Weights of a small GPT-style language model, trained from scratch on English Wikipedia: 12 layers, LayerNorm before each block.
Each number is 500 + 25 x the weight over the matrix's rms, rounded and kept within 0 to 999. Layers, rows and columns count from 0. Numbers have three digits each.

# layer 7 MLP down, 256x1024, rms 0.0716, rows 0-99, columns 576-639
500473477544487489542448523487485492494512508533489482541498495531497480545517501508532512493469554514468484525501474506481517496524530469503523549491490526507505517495538508480513473507498506
546481535458501504486506485491546534486498522548501482529510534529462487472525451441480472501468509516506500494541486529493485484526524511511513490527482471490520488559478518479525476550528507
459503516474505536439493502488512472544490506473509483526521472437506508518514518450461456523508442521549480488511552522533524529489468491537525499501505504463530544498505537520488531465483511
471485529496459496497498512485523522475488547461532475429494517520477475451498463480477460470486516497477518512544505477533502506530502504492526496487493547502518481486491461465538513520522462
511526555513495474483551547487527500461503506489467479496498497501433488508515480542518473501526508471553517534492507542500529520507492513488529499478491496491494485489485513476508510491530480
507491514483514455517534458554523476482488504517526489510497505506496492517511454468497463510494486541482489485484503454468530482487482473505487490538490477520502519532485508500499500509489475
541499497500525509497521513478464521523506520502467472485476473544477542462511480543501477490517494523474469530503474521463527463508528517495509517500482476503529531519458503536514474534523472
543487482524523522525565534523481508471491489545490531524516497502530511530544497489515529492450492481514472519514524474503488491528508520480499510531529502461475519533505505493465491516491531
516518460420501472456503518488452459523495477482502519496470516518511545520484471503487525437498498500517539474476507548531461502488490563532541546516468514490573499464561453516507495487465501
483457461465544523510485514540502478512482555503517506521474450436484465464492529474507509492541523559480522503496508524519510526509486514517464456519515473489510483474508530480522534520500504
476469532512522507524472538495508491594526531481499533478501494494507522528489483481501477503499443517483509478497489523494548509499491515548529516521543475513480498508448486496527524520494537
507542529530524520498515489517530487483450512494564513502538480474524529508497496474542479545511531503505525496492540547515520491493480452541544525507502499450472530515485492499482488528503499
509519540502501495525503504510492516475476500484468498494501527503487459481517506545507534483562504492501515488505550498545505492506481499515488514474518511545507507484492469459476491517520492
496518476454476468514513515484541522534489488481473529473517495489501501510517467514523485473455468497490448465462487520482526489512491505489500467541501544514476535488524478487486501522499485
491490510530506539564513561458509512535487493523519543513499516535524525532493494510509475488513497510500514498443510504505509467507461493458526523550538450528506497476514502499469499498522477
479472506491489457492507496500493525471485523496544522476498485504529481536505508542442480491484490479453468494527473506529504481492521486522496478565519527464480485532464530534569505516480500
482492467534510502518489479502518480507492475498520477463522494521535474513512529483495519497488502480488495520488485484488508487550529518468507501514549416498502465486511527503529486505518488
492449530574534526529536528509548569513497526478489511493509493512526435539525545535505493510501497475519471502506472476485534492490496499484510478521528537492561516517535496508498497442421495
531502468491483532505513476483536452536548499529506507489463513493498493502476557504515479544477527509533502465532490507501511556545512509518562491520516481514480500481490494490525484499470510
488484485473473483524474544494490448474476463511523508487523505518485474485503492527494477450541499509507549511507470436469495507451469517516539478519445499497517479513451497490480500494465504
536526483524472493482505502500537517479497468475471517500532545519465474494513485468544478485514467501453468510515491514538533514511540474520500503496507479498439505480514536512512485506527482
549486517480506514500532472475454480529490523519588515495461460468451505527507463495466491512487443516539473472493522474538497496505497530508504517474488489515523509465502526523549470486492515
480527492557424461510523472496512481500538524501527498484503492500484491466532504503533508485546511492511528475483549517489510506492511514494547550502486500519504443556492501485490516488497508
513481517515501500550480465570517492475521502463524486493493507494513499522521468467522519480501523466499502491515492478507536438521523510478473508480483510517497512537493467539517517482485471
483505459495530567484578484525470508458498498528477495498533486490492494504502572496441490465507542486484459541496508477512524537514495489499495515487458513536497526523504501504484475509496539
529479545483561525540454537498505527520468486532496461511502465516553498518535497487532515475479525459479489506509488493553487469495506464508500500493508467539492491514483502490507513526475497
530464509501545494474515531501517533512456497519481541512516533483504512487497526510498531511499502546520521499478482485524491490478479511490508502474522520527484501482467458455517516525507462
487490501503467509460468500508555532476515493480505566483472493513504492469479519501516532499567478480465515478474512465534538528502535522475504489513458493465531506529523498511540556497514484
509481536497517530519505516502477480529488520507498502522474478492499502510481494513475504498477510535532459506473528498516450465497506497506528453494520503484529480547483434519483506480532484
487484518515499490535524496489468522504506474510485512517551476496498535510469487509525476490490498450503477515481509513523499490473484499512534491469500534486532445481481475505466474497507521
464495525481536463531505524529496482550467493496515487458492552487519546519521464497529454553479560494481490549473474503470480530527453495489528482493474513513502494465517546526490530499547458
537470522527455469549501536459498486456502531497529480484492523557536522565482512485497490513516519529485525549541521500479462514534493490505525452504532496547497482457488487548500443492478465
547498524527491517511528506522546483529502490519478505501552518540523535524488563496511530520510473485505496515505468472483514462529501497474496485471517492531484462522516514525497488488487471
504527509477494451517494512470465500473528498481517475523515467501467496555537467499456524471474501501480485449501494539547502488490491506474512490544515513496470497542535465528488507476471469
480457536501468456450484456520487501456457533482503499501492456480505526517455512504483491524520563459464526574455504496472483483478471519489518481538550480523523456489493438489505501517481461
482463477484490493453523499466475499489525481482506506527500531534497509503477494478513534504499462458516489501505503515489509517497483512502466552520499492490473457507501475479488470497474483
514501491473484473509542492571472507473503487495542496488545494508531491457507483487514540503519524498582544480477486474497499495497473475522491504488482484548477488503526483502532455512500528
487484477483523470448500450492522484501533529489513457479492503546488522506514487507444452502489529486528496489491492500510523497443519518518505528499529491448506528472503492531458532503582526
499442505440508520488458505455532515558533515502558498500536468429537504496513488489514544493465537485506500533457487530503514485504508478519508466502478506500439489517479529518474477532519456
496525512494526499513525474488486495508497528493496516501476531556531502489487480527534481542498481476532469535528485437485540483487510592510478466468480526452500504445497525493506461529498531
476507528464534497522493489465521464520486496474522534499508515515490509470474511526477511470474524487500529531528486469480478519504480437483475512505498515473518463477494482499488531552493472
488517505576529509499514522475531489532473507485471494516488530494508507514532494530492527520500504478519497521505486481532543516495478524517513503469508461497478488524464519527483485507508498
466472476488493519501495515489515510505509519473517525508535511543514490488520479490484508522444516517526513464488522454522498483466517512516526536503538517526516485494495478551493470508490480
474487544521473580489465475530490495545501509468506474514485501514532488459478531476504429515536543535527530513501556522494487482491479499479516484483458557491494499526493495481501485514527475
501497518525499517522500495518447488519476432498516477537526466527548500475534503480520484526460500527456518506486507494468509484488526500497507473483526450532546476496511530488497482549495513
489501462510539465517513484504479535490519485562518507500508520484490476512520516461510515477497481485469521479543485503439539496495495493490500476516485507553471495496492498532498514519453454
435506514548464489522540548499528499491471487479491497476507476462538489499509505464475437504512500478499487449505482454491501493494511522501493519498556511542487499497522560481476497512469480
548507518497507502504471485463456500495512466491501546532485520534537514525471507529510520509495435498530586487516481534513537489507500502523500508471515529508471492535511526509525498540506500
508513515490523541497507451512478507504485491492506526516500509462531490580478520508515516471475462468505486463497516438502502506475518526500461495541501485518513415511499510543490507512512492
474444513520444474523555469457522520520502517483497534482497529496488484538502482482482482548470521504546482513528460501527502473521544477498468496494449508556501487492535499509529494502543474
517484518469496512519496497484500535500523501484491486536479536499500481508480464482475514472483560495524508477529524519502434487514512467503483496495505531463538463480492457485490467448560497
522480509515458453511461528538503503530519460522504530532519509507518458506529492489524480449492516485509488538501520457472476508521488526493521508505550515483488466520501487522487513547445437
494465473486504478531496501507505554482470490498495525521529510486507498482485515464514505502478514542499508526458497543521518492537504502484497486495519517521480535532521520471516519491508524
500522494490507507544490472514431481496527488502476479496508493505504559473501534497480501521498474573477501541501505517508501488476504523510478519470510510478498451538504511468515482500472492
470498496461509480518520492512486526488521475490515487493519488477560468500499495469502489480504508527486486508503509557488513498540492526519537484496491533468513509483450509547501488492459508
519465467513495509529484461501510533494512524500538493485507526491460515506516459522517530489548507522496494515498525534531531495497482505529485498568488526524510507522534527497500490502469506
487518517515497473489465502521493530522483525509501544513527519510512507539514534453483538493548497462527471507505513530534485509500531540525510532467519504429506508495500500493545520492499524
540475493522492487477504510532488504494481515465516482471516509519486532505512489520464477509489493465468484520461495482516494520510512481488492487475496484530510548455478514480502490478547523
500496509500501514467516485533512467527495538487527517509507495470486492521517517514501502461484525518499506510458511524499455549517546482499490507472499532536544548510505464444513519483535547
525538475512533519470506488473477495458529450523534502454511516492501450472488513534456543505499532534488479513485475466467511492503482489506486520481506512516538480486468512526494460488507461
498477502454504496515447510467537516455510520537514532463516496503513524560483474507488521490491525481469494478515457502487511479484498475511525499469502482478463502511495506510506525499465481
549483536474474515494502484487524462489471500499508506511510488526472524557470497482530518504519515480526505501489590501535488474481497498572462494545540549443458452490495468519461509563490516
523532503533493478506474527507496548496504447456532509484498553545523505495454475478510519468476471510490532515490528476479476519493521502476493526533476535486509514466538471513492528512475519
491486466515520518480478485487507443535492482502496568499521483486512490484494508467518462449510516505532526510507521491533517522488512495498521493475485488477535490485487537470510511503497475
488503518486483501474516536480527494494486493500474479503583526519484484521538533501504513533468531488476551551486479535490427497487504505506439519484438509507506516461493498518525489478562535
454515491499509556486496504521514508523467489521536501466458519539467513501495507470523490449445482531494497497488501497502478516452559504468446523502521485488493502519510461506493523501501483
501554494502457510536514453459533477475503486519497541478478518486509497490447486471455524502515503503463472453511485529463510485484554508504494474533505504541497451485497536481509468489482479
496493506472487518494483496473466501518487498481485509540499457506478516485500501520515505525468507506503525500508526491511486512459462478526473502509479498521495473460484497520497493489512510
501522520523529453528486484468536514531470510495527513493483493532486474491480544529482537462491479527485460513501476484460493481489488499483482511502542472462527524475496500541507494487466545
469506589458491512515499532517523514480487485525435474467493502502459473491537471508529492490480541512537468479479511513464504490475542491503510541542485502521510505522483481564485506502567481
511523473497486501526510497525509501532505486494486529489488464483488496504477499516522509533489475505512470499478450540547498440530487503494532493526486540524531515529493538520512496491469461
517490528488475489537501483470491469493493462484501523487475496482485504475487486522508486490531428518499508472524485480524517477502500503493536520507465503532532491549540496529484455566527497
480496538510492468542532527514452497484499527504486501482495571512480503508522494532516491471498514472461515484533524484503495503523487471514483507480517550427523505563488516490485533502488498
528531459417526490455522468491466497562512483495493522487435520489499518492464495484499460484477519532525428496530510499487503510470466491516495511470460430483513501509493476495491497470457486
450572508525487490501501509506523490488486470494535497474532486484531461531492470477499549478496481449486517509440490496500522520491544479489506536526513542506507524507485511516439496524505524
534574516462516506544519507483495514513527459492474488526494528477531495488493486533485474510449525439513504539488478468547543485530505482485466508515513468463535490532504487504514505538504528
496475474464497489511521509498498489507455492519480511530518526510534484458505510489473482500484466520482509500497521511489509518507494506524504491493484504516494457450516586454478505526513489
501504482484499497488460522451548499508517501471488533476493558553508512496515481519536516529557488517483530547425514479465458488498532490526490469507522502513507507500501505504508469513461515
535559444510477522501487462520497479520524504472537523485448547465494513502465514503533505524489518549518508534481517502508526482477485521475468507492528487459510497504502508490513545498486556
521515515508477492517470482456463490454506482537526500513513483475456537514486514503513516517495495472515501515516536510483475488516520506516510497545441462502511467546482502479483463484494490
495504534515479470503467513558499490506467523480505434455492493473515507489511515527497458480502488511463510467474462523540483515496515469436528498539494480534499534458513525504495512490494497
492488476473496475476509477475518502465518540550530504496470483480474500499498523528527517442503518494498514512511441492474500474514497494484473503482467534485483560510490489527467472448473462
493497527512521492463519482501491500514459512543475533511491515517504490491521504515523484478521542461496477468497519485497487472511487479504491458523508495488476522489509528494518546494457515
472518533500508481502470498516500505500522507508527504477547543506520460477473524502498511490523481460480501504495500519476470524492510525486489509506512491501505482429545526518517515494498532
493506485486498485486500462503477474497544485511502463503494467507528520514518469500507487514464504507541526488515512530492508487465504489545513466534480525538487490537530467516492524485488505
455491510504489522517443504546496495486493498497496520508509484499474506501489545474496513478548503479492497507488511494480531558466516474507459551493493496510508494523498513525502545537535527
510499488521534506479459451530507516509531500503500463546520524466479475513494510507491491494513507496502467474498463520519499493529496484459501489480499565524520539530468491527566504506494446
516483502457511470495515485504465509490518493487483493493517530501479493479483512542471473477502545520495500490501510493556520469492491519493553512481503506510490510525506494502506520479509515
478503514451441499499511486508555462505557504486549458522463554532492487532515490498453501510498499481454501526474481474507497514508478508487511497500538483543481471513469512498480488512499547
498480462513528490535522501496490524479503478531483481497508555509481492510485519470526519473495504503452530479483483455506494480523498504507511443491489518469502490486519518507501554535533500
496533454516515501494491456475476482542510484457517523497476499504512520499461473523443515544495459486490485504505501483483499487520524471476501525451490522490466462514454502506471544482457522
487534500455505539508498523482516474490501513490478520552485499525500562485508503534538473497511489474556492517495502516459513465525484532510489466506499516518519503530497484491498508476523492
481470480485509549511505483514563517504483482497503479498505550525493500538519519484502477516543517494525445542472471537461459491466505516449479528493478464531531490470517463519518510503525515
490485461498474474521482521498456504496470515508506540489489533484494498464489509510502500479477465531470453493513503464496527550522476494457500489557517554451524516467518524529480509510445568
472468521530506472549489511511554485480556498534437483501497508512537511556513480489503489531519527565489518519464500529488455476484432494501505515478479478414500532496534505527496460535517515
492477540513460528546423455488519512485502479540498526439545478499498508515510535522486468510552479484510486533504502499452485524482557546453529526485484525456460494480506516498517516501459461
544481474529550515459513462481517446530490497478509531476441461526500507500531481497502501520489496486532487485453497546500504500492494507470523473503507494535510513480511528458515487521471495
476526529512495527521473527505509507526515464549478513508507475535505488473466508511484475524516498532514477472468485486500540470507476544511477455482526506468496455521522500525534463500548498
531540467461495489500482466463456512512524480537476514491499501492497541465513568536510455477467449485521480510505480477494483481530519487544490510530499508521510504460490487516514560510500491
511458464539470478501453503510459501514473481473509530477499504531463499574486497495519494522474515492489502530508487478538481497481517477518472506482539480513496491507506518456538523498504500